config.yaml
vocab_size: 13247
hidden_act: "geglu"
norm: "rmsnorm"
norm_place: "peri"
rope_theta: 10000.0
attn_scale: 0.177
optimizer: "muon_variant"
dataset: "wikipedia_en"
Each number is 50 + 15 x the weight over its row's rms, rounded and kept within 0 to 99. Layers, rows and columns count from 0. The size before them is the row's rms in percent of the matrix's.

# down: layer 5 MLP down (transposed), 128x64, rms 0.152, rows 65-127, columns 0-31
# gate: layer 5 MLP gate, 128x64, rms 0.216, rows 66-127, columns 0-31
# up: layer 5 MLP up, 128x64, rms 0.225, rows 66-127, columns 0-31
down65 113:32 52 96 60 34 61 61 56 54 46 32 63 51 31 55 23 29 39 56 44 48 44 46 47 42 63 63 69 45 67 59 30
gate66 099:44 40 52 56 65 40 20 76 65 43 76 45 58 42 55 86 62 43 61 69 61 51 48 44 37 51 27 55 23 32 34 21
up66 103:36 48 61 43 41 47 46 54 55 32 74 52 44 45 55 75 72 54 52 57 49 17 52 65 65 41 64 59 27 32 54 34
down66 114:45 43 47 44 49 51 31 71 62 54 65 68 39 68 54 76 54 29 54 67 40 22 39 45 28 77 58 28 25 48 47 54
gate67 093:38 50 49 26 60 65 30 45 49 74 45 51 67 41 65 71 49 62 48 65 44 57 26 51 45 79 48 77 18 67 70 28
up67 089:61 71 63 59 52 66 54 23 51 55 37 58 51 62 36 76 35 58 57 39 58 64 35 53 70 36 41 53 74 63 63 80
down67 090:61 38 32 34 62 40 75 80 66 57 30 41 51 58 59 42 26 61 58 76 64 99 58 46 30 46 46 33 55 38 45 36
gate68 102:55 33 38 54 75 33 81 47 57 53 43 52 41 72 41 39 77 71 60 47 34 33 69 54 49 68 60 42 42 43 83 64
up68 093:32 64 46 48 46 60 33 50 36 70 65 49 73 35 48 62 37 57 76 40 45 43 59 48 50 43 36 69 44 51 59 45
down68 091:66 47 62 50 85 66 68 41 69 60 22 84 40 62 48 43 40 53 64 51 52 39 32 65 45 73 52 33 32 38 48 44
gate69 100:42 39 69 60 52 26 43 53 39 31 41 57 50 29 28 57 47 40 39 23 61 36 77 42 37 41 38 44 61 41 38 72
up69 099:48 59 39 65 38 14 57 64 39 33 31 53 72 36 28 44 44 74 22 71 48 50 75 43 23 45 50 47 52 23 45 49
down69 103:66 50 67 41 39 84 55 33 67 39 51 57 42 54 34 82 61 31 57 37 31 24 37 64 50 40 53 43 48 74 65 51
gate70 097:83 42 59 45 68 74 62 53 45 26 57 41 49 35 52 58 34 54 54 56 35 82 28 52 37 38 46 56 35 49 85 36
up70 087:57 55 51 62 51 34 26 80 48 37 33 17 62 61 67 60 69 33 61 44 31 56 66 42 29 65 49 74 70 47 58 29
down70 096:58 24 31 39 38 36 34 17 55 58 61 54 42 35 49 58 49 51 55 59 29 58 30 75 34 49 35 72 27 32 36 49
gate71 113:54 35 33 24 20 39 62 83 39 51 53 66 51 66 39 34 68 29 53 72 68 42 08 40 78 65 41 38 36 59 70 40
up71 106:45 49 26 54 67 50 53 68 46 50 92 52 57 55 56 65 50 32 58 69 54 32 56 52 65 65 67 85 25 53 47 22
down71 103:52 26 56 45 37 24 42 41 36 53 44 71 59 73 43 54 40 32 41 61 64 34 31 56 78 55 30 49 49 64 51 36
gate72 099:79 36 52 40 40 49 59 55 59 44 65 42 35 22 59 69 55 67 39 52 61 49 44 64 44 58 58 71 47 39 54 15
up72 117:63 59 45 65 53 66 56 29 44 36 49 71 68 61 41 41 56 56 43 40 54 47 26 54 71 45 55 67 71 53 68 68
down72 109:31 45 64 87 65 56 46 28 42 38 40 46 60 62 61 29 69 36 52 63 37 50 51 56 46 38 57 53 60 34 55 48
gate73 101:33 36 56 45 18 58 52 64 40 43 62 43 49 26 57 32 19 52 36 36 30 54 65 28 31 56 47 56 68 57 50 49
up73 097:50 45 43 30 78 52 36 42 46 51 22 58 55 78 39 86 88 56 48 41 32 45 73 18 47 30 43 37 40 64 34 52
down73 104:63 62 62 81 33 42 53 48 59 46 50 53 44 33 45 63 34 80 59 43 58 62 23 53 73 22 45 77 53 40 63 43
gate74 090:50 52 18 63 37 81 35 49 37 46 58 25 28 59 55 75 47 62 56 66 25 58 48 27 72 64 57 37 51 43 40 34
up74 098:58 39 20 47 60 68 59 75 57 38 73 25 49 54 68 34 19 53 57 69 64 36 48 39 72 48 59 36 61 40 22 54
down74 090:49 49 37 58 32 88 55 36 55 65 31 28 24 39 56 65 63 44 43 60 32 72 40 40 46 53 66 44 47 67 63 51
gate75 091:40 75 49 25 70 64 40 35 14 64 54 57 32 18 44 51 40 36 57 37 35 40 62 39 45 53 45 49 24 39 62 22
up75 099:52 30 24 32 51 62 41 31 37 39 34 45 38 52 73 33 53 64 58 53 32 44 53 37 58 46 71 57 52 51 85 35
down75 088:41 39 46 29 68 54 25 53 46 58 65 27 60 44 72 25 42 41 57 44 56 52 68 44 45 39 56 46 64 91 50 50
gate76 089:80 55 52 49 52 52 39 44 46 32 59 38 48 59 72 94 71 60 58 56 59 42 53 42 46 25 53 66 63 52 43 52
up76 109:55 35 69 41 51 67 46 43 42 56 44 48 45 57 73 81 73 45 63 37 69 66 84 58 55 50 61 42 70 61 19 40
down76 107:32 56 46 48 41 69 72 70 55 61 43 44 62 50 39 42 47 55 68 58 52 26 56 66 65 63 61 28 52 42 24 48
gate77 097:43 64 57 56 48 49 32 40 45 21 42 87 43 30 49 38 33 34 29 51 33 25 33 35 39 44 52 52 50 41 37 42
up77 097:39 68 47 59 51 51 40 48 47 38 19 38 26 49 45 63 56 52 21 37 49 04 74 58 62 32 45 34 45 52 50 56
down77 106:35 15 50 38 61 45 65 48 52 53 79 58 63 42 57 47 73 50 72 55 32 66 64 37 39 60 58 64 44 53 49 72
gate78 095:55 80 66 29 74 59 38 54 76 68 40 70 78 39 58 56 65 55 67 56 61 42 54 47 59 56 59 61 50 73 44 60
up78 104:53 45 60 54 49 29 40 62 31 59 41 48 56 38 59 67 46 67 62 33 39 24 79 73 60 56 60 54 32 36 81 46
down78 103:60 55 65 89 33 41 38 39 73 59 43 40 36 30 22 73 20 58 51 42 37 42 61 67 28 60 63 31 32 58 39 58
gate79 105:52 42 49 63 43 53 48 27 59 78 64 30 72 61 40 31 66 63 50 57 61 72 66 44 51 25 42 61 62 52 39 74
up79 095:44 47 39 68 50 64 35 48 51 49 00 41 39 64 64 35 63 49 50 49 67 58 75 44 47 71 61 32 55 39 46 65
down79 094:46 49 23 51 56 79 52 62 64 51 68 59 40 51 56 54 14 54 67 53 45 55 57 39 37 54 53 54 71 28 50 42
gate80 099:59 75 52 62 76 29 25 52 70 38 66 26 52 37 43 47 67 54 33 43 36 54 36 38 41 46 35 58 58 34 40 46
up80 091:46 60 83 87 44 83 33 50 42 36 58 41 57 48 51 67 46 68 29 57 49 29 28 36 46 60 99 53 46 54 68 59
down80 094:53 43 44 40 28 73 72 44 30 43 32 58 61 75 50 58 40 25 51 63 46 54 60 66 53 82 53 21 41 48 52 39
gate81 104:21 01 35 54 56 49 69 74 34 63 67 50 32 34 65 65 45 58 81 47 58 61 53 53 48 55 33 26 35 19 49 44
up81 100:47 47 54 42 46 73 68 44 44 04 57 45 52 59 40 46 25 46 22 48 52 49 43 45 31 53 59 43 55 53 67 52
down81 094:64 46 59 40 76 59 64 48 40 49 49 45 47 71 59 38 60 24 40 44 71 19 14 80 53 56 27 34 52 33 61 65
gate82 089:52 36 72 47 64 25 30 59 41 58 35 45 49 22 59 64 70 34 41 32 44 27 65 36 56 49 67 32 43 41 45 68
up82 104:52 43 41 57 19 22 33 51 32 24 41 42 44 64 42 48 34 65 42 49 58 68 51 51 39 61 53 32 54 75 60 31
down82 099:42 46 54 69 76 39 66 67 45 39 69 51 40 42 14 44 36 63 53 43 36 55 65 57 59 18 39 48 41 47 42 49
gate83 115:42 25 55 53 25 38 59 45 52 62 72 67 63 40 42 77 31 29 37 57 48 30 68 36 70 72 28 15 38 30 56 46
up83 103:49 84 62 75 65 52 30 43 53 58 32 57 54 55 47 34 50 49 34 38 77 52 46 86 39 32 75 45 57 66 58 73
down83 109:40 56 72 43 66 50 52 49 39 51 35 60 39 54 46 35 32 50 38 47 66 62 70 50 23 44 59 83 62 49 16 58
gate84 100:16 49 43 48 29 36 48 35 43 53 23 49 47 41 20 73 60 30 28 41 54 42 60 53 41 54 37 52 49 33 60 51
up84 097:31 63 31 56 45 42 57 39 56 47 65 56 70 56 60 54 58 65 47 36 50 21 53 29 74 56 52 33 62 44 36 67
down84 095:42 74 49 50 32 72 61 79 37 41 49 57 42 47 05 53 61 50 51 46 51 49 61 38 34 82 62 51 38 54 67 51
gate85 105:68 29 45 70 67 22 46 33 47 50 70 37 59 55 49 56 49 55 35 51 56 93 55 62 20 37 46 12 49 54 66 57
up85 099:40 39 41 51 48 27 49 54 44 44 71 40 49 49 49 68 67 61 81 32 63 47 92 56 49 54 43 26 51 41 59 36
down85 091:50 57 48 50 58 48 64 52 48 45 33 41 55 27 44 47 41 49 45 46 31 65 56 43 56 75 72 48 48 43 47 37
gate86 106:30 68 47 25 40 38 54 41 59 53 47 53 55 48 55 49 38 19 49 60 62 48 48 49 40 46 36 43 82 86 39 23
up86 097:46 54 57 77 54 41 48 50 24 77 38 74 45 66 60 39 63 42 63 55 57 59 61 75 69 36 58 58 66 45 36 50
down86 102:53 34 35 42 39 61 40 19 64 56 37 47 42 50 39 48 76 36 28 78 75 57 35 65 35 43 61 65 36 49 33 67
gate87 096:58 23 36 47 58 66 60 26 50 39 71 61 40 58 46 68 44 64 52 58 40 69 36 60 62 22 37 27 38 26 64 60
up87 093:68 56 68 60 69 42 90 52 43 63 44 43 42 44 45 79 52 43 30 42 49 38 57 62 32 14 36 39 53 56 74 31
down87 090:43 26 50 63 41 19 70 49 54 47 32 81 51 54 80 58 35 47 62 48 51 41 44 31 65 68 61 39 52 29 44 48
gate88 101:47 37 78 26 37 49 48 52 36 26 60 60 54 47 45 66 73 65 61 63 34 20 66 48 44 02 49 62 41 43 25 54
up88 107:75 42 38 89 54 54 40 34 46 71 53 26 60 52 74 31 13 44 63 51 67 61 43 57 60 60 82 45 67 34 43 71
down88 101:65 20 46 53 37 49 48 36 36 52 61 44 47 88 72 44 26 46 71 41 65 54 76 33 82 57 63 72 47 39 63 45
gate89 095:33 16 36 53 42 55 33 47 40 46 44 62 10 62 33 54 38 67 63 56 70 56 38 37 53 33 46 53 65 61 87 57
up89 101:62 76 47 44 36 25 26 49 28 25 64 53 48 49 54 43 62 29 21 78 26 49 26 59 64 46 63 52 65 46 52 70
down89 109:24 41 53 57 41 41 69 51 76 57 37 51 34 53 64 37 43 42 46 35 40 58 47 53 52 56 58 45 67 83 54 28
gate90 102:68 15 91 47 43 57 32 59 52 42 49 52 35 33 71 59 24 60 63 42 46 22 62 72 45 58 25 56 42 44 39 45
up90 096:59 68 60 53 35 42 37 48 54 44 71 23 49 48 46 35 48 29 56 67 45 54 46 38 53 57 65 61 25 52 71 36
down90 109:59 45 75 53 31 31 69 57 55 47 69 16 41 53 41 32 36 43 53 86 49 41 31 67 67 21 43 67 47 49 39 59
gate91 100:68 41 52 42 42 86 50 37 67 52 69 79 50 24 45 70 37 55 44 48 52 52 65 59 54 45 50 22 70 35 66 64
up91 089:39 44 56 64 56 55 57 62 59 37 45 39 27 33 32 41 40 14 60 48 38 60 41 49 64 69 53 51 75 20 56 59
down91 088:58 77 23 24 36 82 56 49 51 39 57 91 76 55 42 56 64 61 44 72 68 49 66 35 32 57 52 50 41 53 55 69
gate92 093:54 40 54 34 33 45 41 42 82 55 58 42 40 17 34 70 76 71 55 56 70 34 73 37 36 38 39 36 52 69 42 50
up92 104:45 62 53 39 67 57 40 26 36 44 64 29 20 99 62 58 61 52 38 51 46 48 48 44 27 50 50 11 40 23 45 57
down92 088:75 63 39 49 36 42 51 48 29 39 46 73 43 17 77 44 53 53 53 44 22 59 37 31 55 45 18 30 48 72 20 37
gate93 097:36 69 57 58 59 66 63 47 42 67 48 53 65 52 79 52 68 74 43 48 32 61 53 50 56 45 22 47 62 29 44 61
up93 119:53 56 56 44 51 24 79 35 77 72 50 35 57 54 49 30 68 29 55 50 43 06 44 26 54 54 47 78 58 59 40 55
down93 099:43 42 36 43 76 44 35 70 24 44 65 42 78 63 54 61 57 58 54 41 39 48 31 17 59 63 53 49 58 53 43 69
gate94 104:15 77 60 24 77 60 70 38 65 75 41 64 79 51 44 26 47 53 58 67 31 61 28 29 25 51 45 55 56 62 39 42
up94 098:14 25 25 45 59 63 53 41 55 42 49 48 50 78 60 25 56 37 55 47 46 64 77 79 65 58 32 31 49 85 63 58
down94 090:42 45 45 59 69 60 52 54 35 93 85 55 54 43 62 23 38 51 70 43 57 46 63 38 20 61 41 56 49 36 36 63
gate95 089:25 53 66 53 17 31 38 79 29 43 46 72 31 52 52 74 40 38 52 57 34 35 39 47 41 54 36 50 52 65 75 43
up95 102:56 35 81 80 41 44 65 31 52 53 58 73 38 70 75 52 40 45 52 65 49 35 47 33 55 39 65 42 49 45 63 76
down95 106:51 71 28 35 73 64 31 78 37 51 51 38 70 58 36 30 62 53 49 56 58 40 38 50 44 40 51 41 67 31 39 25
gate96 100:66 81 49 61 59 07 49 57 59 61 57 60 46 46 45 38 57 45 44 55 51 58 44 14 38 29 21 40 63 35 59 31
up96 114:53 30 57 41 60 79 39 32 38 49 70 40 37 30 63 65 40 45 41 27 66 57 41 55 80 70 74 43 42 36 43 35
down96 108:59 77 68 52 39 81 52 58 58 43 90 44 43 43 24 11 51 69 40 56 75 55 53 59 55 47 65 66 50 58 52 57
gate97 104:43 43 22 54 35 44 36 50 56 52 41 59 33 56 67 23 65 62 62 51 45 37 48 32 58 87 37 55 65 78 47 42
up97 094:61 50 67 40 53 46 33 57 56 34 55 57 43 56 48 64 44 48 60 50 43 56 47 28 43 32 58 49 56 64 51 37
down97 094:47 29 60 56 35 53 42 53 45 60 68 49 44 53 34 37 41 72 65 50 63 38 72 34 30 43 68 44 57 34 52 35
gate98 103:73 77 43 55 79 42 59 52 58 65 38 33 56 39 56 43 24 41 31 42 58 50 34 36 54 35 46 61 59 66 66 62
up98 094:43 46 46 36 35 39 42 71 73 40 70 61 43 32 40 60 36 69 21 26 45 36 69 68 47 58 75 34 73 43 48 68
down98 099:51 47 31 63 23 68 61 37 33 87 41 43 40 55 47 59 47 65 69 60 64 41 50 78 51 36 56 41 16 74 48 53
gate99 094:52 45 56 40 40 47 30 52 40 19 66 31 18 61 47 67 41 79 53 37 21 52 42 34 38 77 18 58 41 50 50 37
up99 096:58 61 64 63 31 58 45 55 32 70 43 51 43 50 62 50 58 81 46 30 62 61 71 56 52 31 33 50 31 30 57 32
down99 103:56 51 50 44 64 19 63 45 63 40 54 83 38 59 53 63 43 49 62 63 15 58 36 55 27 51 37 34 59 52 52 47
gate100 095:41 66 33 51 49 60 61 43 63 59 47 37 41 47 79 71 28 35 52 48 23 36 69 63 29 56 32 45 29 42 29 29
up100 098:23 40 28 45 30 45 69 69 51 35 43 42 45 63 66 64 49 69 62 59 40 32 65 55 68 62 45 56 42 38 22 49
down100 111:37 57 56 40 47 36 75 57 53 32 52 32 60 72 58 51 29 40 88 70 25 53 65 45 32 50 74 33 35 49 46 80
gate101 096:52 26 36 57 56 55 61 50 29 55 47 41 15 52 76 58 55 60 51 68 66 57 58 99 52 20 50 45 62 66 42 53
up101 094:61 40 54 68 57 52 53 29 40 31 28 49 28 37 58 47 44 63 57 35 58 57 65 51 57 40 41 69 42 08 37 68
down101 089:43 77 31 72 44 35 17 59 79 59 31 57 24 36 36 29 47 71 38 50 52 33 33 56 46 46 43 39 51 30 44 41
gate102 097:37 42 32 15 72 40 53 48 62 54 49 64 49 35 72 38 71 47 42 43 50 85 65 51 55 34 30 78 32 46 64 01
up102 092:68 36 87 55 33 25 30 61 60 36 77 51 51 29 30 61 34 21 15 35 35 62 52 59 69 44 71 41 59 48 43 46
down102 108:51 59 46 14 56 53 72 42 30 38 46 64 61 44 64 38 38 55 48 38 65 18 56 41 42 68 30 41 25 64 65 54
gate103 090:54 20 45 40 56 52 56 58 55 50 48 66 45 20 42 65 54 59 60 26 40 63 53 68 48 57 65 60 57 58 48 16
up103 095:56 97 52 70 33 46 45 38 63 38 42 69 40 48 62 52 69 35 28 54 53 49 39 26 55 51 50 58 70 69 53 44
down103 101:55 52 37 47 49 67 52 64 61 63 65 60 71 34 33 53 51 17 68 36 39 23 63 36 43 66 50 34 49 52 47 63
gate104 086:30 60 40 43 44 23 32 51 58 26 35 47 54 42 36 53 46 65 47 39 54 34 79 31 49 35 39 53 48 45 33 42
up104 096:56 42 70 38 47 59 39 37 56 42 55 49 25 58 66 60 56 76 36 55 34 58 46 86 53 46 48 48 55 61 44 25
down104 101:56 63 47 78 58 68 60 60 39 59 48 36 52 47 51 45 45 60 57 52 64 35 31 07 51 61 67 71 40 44 75 63
gate105 106:61 54 36 31 54 41 62 43 66 62 66 51 62 60 71 55 81 69 54 63 47 42 62 39 67 41 26 31 60 31 51 49
up105 096:34 53 66 64 57 55 36 67 42 58 34 75 49 45 41 35 47 58 30 41 27 35 30 52 29 48 62 79 38 46 68 49
down105 088:53 50 56 58 53 33 42 44 53 59 32 49 68 41 78 35 59 71 60 57 38 25 65 35 72 50 26 70 46 67 71 00
gate106 101:56 64 48 47 41 43 62 49 57 14 28 34 29 36 56 82 57 46 75 69 57 60 70 28 54 56 51 54 41 33 24 37
up106 098:40 56 51 71 33 36 39 43 81 61 48 60 52 69 37 56 55 52 46 71 60 66 76 47 64 59 28 61 65 44 39 67
down106 097:53 63 48 72 70 47 27 81 26 40 55 67 64 59 33 60 42 66 87 41 68 78 52 29 38 51 55 38 50 75 61 65
gate107 084:31 37 36 50 53 43 32 34 37 35 44 57 51 68 47 45 40 74 48 22 20 55 34 49 27 67 34 36 73 41 52 46
up107 096:52 47 63 31 68 60 56 53 24 63 49 49 38 66 40 46 53 55 38 45 67 57 43 20 54 60 52 44 28 27 39 76
down107 098:44 51 43 78 12 52 40 49 69 39 39 57 64 47 50 50 47 50 65 73 39 51 31 64 57 50 43 31 76 44 59 27
gate108 106:47 37 48 30 62 52 49 40 68 60 74 54 30 21 62 80 65 67 52 50 43 54 64 20 41 46 32 60 36 38 41 16
up108 105:64 36 59 60 40 53 62 53 08 62 46 48 67 24 45 48 25 58 53 16 62 32 61 68 49 36 45 34 60 52 74 74
down108 101:59 40 44 40 34 33 08 37 44 51 55 44 61 36 34 54 25 53 43 39 26 59 36 69 33 50 46 57 44 75 71 48
gate109 097:39 52 50 67 42 37 85 39 43 47 55 34 62 64 46 27 47 54 46 24 22 48 48 51 32 69 54 47 41 40 38 28
up109 091:37 45 48 58 61 40 34 71 52 55 46 49 39 43 63 51 59 83 37 34 28 50 33 34 50 72 58 58 34 34 36 34
down109 090:40 39 42 54 35 17 43 71 47 38 80 70 63 38 55 16 41 59 48 61 58 62 44 59 62 45 66 62 34 51 47 35
gate110 106:50 33 46 47 74 57 40 64 37 61 39 16 28 45 69 60 38 50 89 35 46 51 34 88 47 50 56 71 62 42 65 52
up110 098:42 59 49 42 27 57 70 38 54 39 44 69 60 61 57 62 64 42 62 70 50 54 46 05 71 62 27 23 45 31 37 21
down110 095:58 32 48 45 43 58 56 25 52 82 61 42 46 47 85 54 68 51 52 40 24 48 62 19 54 65 32 63 53 52 53 59
gate111 091:44 35 41 25 53 19 74 50 29 50 46 69 68 67 53 61 63 52 60 20 49 51 72 52 60 55 40 43 60 47 34 52
up111 101:43 46 48 21 57 44 27 58 46 16 43 55 72 64 36 52 58 45 29 74 45 58 45 45 30 28 83 67 67 47 40 35
down111 103:58 62 51 42 53 82 59 62 73 88 57 38 31 47 32 47 65 47 57 46 20 38 38 56 27 73 51 46 56 25 16 69
gate112 098:61 45 37 63 56 32 37 45 68 62 40 60 66 52 41 56 53 65 38 51 52 45 48 62 40 02 56 59 63 40 31 55
up112 081:57 59 35 59 52 54 50 60 27 59 63 28 46 53 57 47 29 31 74 41 65 87 40 51 67 55 45 39 54 47 73 43
down112 090:48 41 54 41 44 42 68 37 32 20 40 42 66 80 62 42 48 51 37 67 53 48 36 43 76 32 64 74 73 39 38 42
gate113 104:71 54 46 38 54 30 57 41 45 36 38 77 29 25 62 71 60 54 20 61 17 34 38 50 52 48 69 64 53 48 31 44
up113 111:34 58 71 54 69 41 45 28 56 11 56 68 49 50 54 27 49 22 28 38 49 55 49 54 44 05 53 49 35 49 44 73
down113 101:27 40 53 64 32 25 53 73 81 41 56 59 55 51 73 56 28 65 55 34 46 76 57 63 29 27 47 69 47 61 65 59
gate114 108:42 53 53 55 19 27 58 56 50 64 76 37 53 62 58 43 55 62 54 30 34 31 58 50 56 74 45 56 60 49 36 68
up114 104:57 30 40 54 20 39 72 48 43 75 60 63 51 37 73 64 56 77 64 37 39 34 43 26 62 56 27 48 57 39 48 46
down114 104:66 47 52 65 36 41 73 44 56 44 61 36 44 48 72 58 74 53 41 38 25 18 55 27 47 53 56 76 62 45 41 45
gate115 092:36 48 29 65 51 14 18 51 46 31 47 49 36 35 49 66 42 57 55 48 39 44 50 41 55 62 32 43 35 49 44 21
up115 084:17 64 30 60 48 27 38 60 62 43 48 62 47 47 57 58 49 61 40 46 21 31 35 60 59 38 47 46 45 49 48 28
down115 102:35 73 64 45 52 79 38 66 51 49 65 38 37 49 42 57 53 54 30 60 56 60 59 19 30 57 87 38 41 46 54 58
gate116 094:42 44 38 44 51 79 55 68 67 31 46 69 49 61 45 63 47 51 52 76 34 16 55 57 46 34 64 55 29 55 76 60
up116 113:73 48 57 61 65 26 33 45 47 80 62 35 63 39 59 28 60 49 46 41 71 64 46 36 70 61 47 43 37 70 19 53
down116 105:65 33 44 55 45 63 48 30 41 58 33 80 21 79 39 57 63 41 52 57 31 38 48 81 52 61 64 35 52 33 30 86
gate117 086:45 81 14 33 40 53 47 55 57 57 39 72 72 78 56 64 73 49 63 72 54 81 30 42 65 37 33 40 56 40 60 67
up117 088:36 54 58 56 68 36 32 69 53 48 41 51 84 48 59 68 35 68 73 38 43 69 63 78 64 45 40 42 42 47 34 49
down117 095:62 33 74 42 49 56 54 43 22 63 61 62 37 75 51 41 51 40 66 62 54 71 46 57 55 65 58 25 58 31 25 51
gate118 091:59 65 56 70 59 59 16 45 76 58 55 53 67 47 74 61 80 60 40 66 50 17 73 53 50 43 63 52 53 55 56 69
up118 084:27 62 49 67 37 56 14 39 33 43 42 51 57 53 52 35 44 47 43 56 40 42 22 48 60 78 27 53 40 64 52 56
down118 092:37 23 51 46 34 55 33 45 40 55 60 60 43 59 52 52 41 48 10 40 49 52 71 46 69 04 55 54 77 51 27 13
gate119 092:44 70 30 46 64 42 52 61 47 90 44 42 66 46 61 40 42 51 75 26 27 40 58 59 26 63 30 48 43 52 52 14
up119 096:55 46 60 66 49 42 14 55 31 49 37 37 62 60 22 33 37 21 43 25 49 42 64 40 45 59 68 41 52 70 58 52
down119 099:57 35 62 65 48 67 42 62 36 36 62 49 64 51 14 58 58 66 50 76 40 44 54 37 51 22 75 45 54 60 67 56
gate120 100:26 62 59 53 55 26 33 45 32 45 72 52 40 69 57 55 49 39 57 37 71 48 26 44 49 71 44 19 61 72 59 44
up120 093:67 56 63 44 47 62 57 58 39 56 81 58 38 19 22 59 43 41 61 64 67 61 86 52 55 30 58 33 37 16 39 62
down120 091:45 60 77 44 61 45 75 60 32 40 36 60 57 66 36 65 39 62 85 39 59 63 59 73 53 48 47 61 57 51 56 53
gate121 075:77 45 45 57 64 53 43 64 38 48 44 36 70 46 12 62 84 27 57 78 40 67 71 55 54 18 53 53 48 52 26 45
up121 096:44 51 49 43 58 64 64 31 68 62 36 60 54 48 58 46 54 53 41 65 33 52 39 74 65 52 53 69 10 42 73 33
down121 091:72 60 53 53 62 54 52 79 45 12 45 38 70 56 34 33 66 72 73 77 44 49 58 24 29 31 53 39 68 60 54 42
gate122 095:30 48 20 45 64 57 52 52 76 82 50 72 59 17 60 72 48 59 34 45 51 34 63 38 66 80 48 35 44 53 38 58
up122 097:68 70 67 52 74 70 49 36 24 39 37 64 71 56 41 28 50 67 65 37 53 80 41 67 30 48 51 48 47 55 75 62
down122 099:43 50 74 53 33 57 46 44 47 70 51 29 32 64 64 39 54 50 34 35 16 50 68 36 44 49 52 40 37 48 18 52
gate123 111:44 81 41 23 60 39 42 64 90 55 36 44 31 32 51 88 83 50 47 54 50 51 54 52 53 66 38 67 44 55 49 38
up123 098:41 52 32 27 49 49 55 50 47 57 58 45 70 55 86 38 52 57 50 59 39 69 71 37 54 44 31 56 42 41 68 50
down123 107:51 64 62 36 31 55 70 74 85 39 66 50 40 55 57 52 57 34 48 54 33 41 36 58 57 56 81 50 64 51 51 64
gate124 088:50 73 41 65 73 39 42 55 36 57 40 48 77 59 55 40 74 58 67 55 46 77 33 35 51 32 32 59 39 15 47 59
up124 102:62 65 76 68 40 50 28 63 51 54 52 43 61 57 11 47 48 74 61 32 52 39 57 33 65 61 30 30 71 47 29 63
down124 095:39 51 36 57 27 55 53 55 29 66 48 53 46 64 29 66 28 54 30 58 52 51 44 59 45 51 86 43 65 24 38 46
gate125 093:46 44 49 31 60 33 43 52 57 53 55 53 52 36 46 54 65 91 32 38 17 34 59 47 28 32 18 53 39 58 34 54
up125 100:63 60 37 48 46 52 41 77 69 65 50 32 36 59 64 31 70 44 42 76 71 65 51 56 33 56 68 25 64 51 57 58
down125 107:33 52 44 41 60 25 54 44 42 37 40 38 73 40 75 67 56 54 50 56 57 46 36 55 70 30 27 68 66 68 45 61
gate126 115:60 20 23 45 42 32 54 70 58 35 69 39 36 45 47 47 69 31 52 50 38 22 73 35 49 57 46 83 34 45 30 30
up126 112:33 72 46 32 67 56 53 47 40 46 78 75 54 61 52 48 53 37 36 51 38 61 41 69 49 29 50 60 67 52 68 46
down126 107:40 78 51 30 46 49 47 52 41 26 62 59 55 75 62 61 57 58 33 20 51 45 33 33 88 48 59 48 68 48 72 65
gate127 088:28 50 57 44 80 65 40 64 48 71 52 29 71 56 44 60 59 58 36 46 52 64 44 71 65 30 76 25 36 26 33 51
up127 092:73 54 58 67 74 65 43 46 56 64 68 53 43 29 79 48 27 48 49 37 60 50 55 76 52 68 30 57 34 12 48 36
down127 088:38 34 65 54 38 41 46 63 71 54 66 72 34 43 59 50 25 43 53 51 49 53 58 24 49 55 73 46 52 69 62 73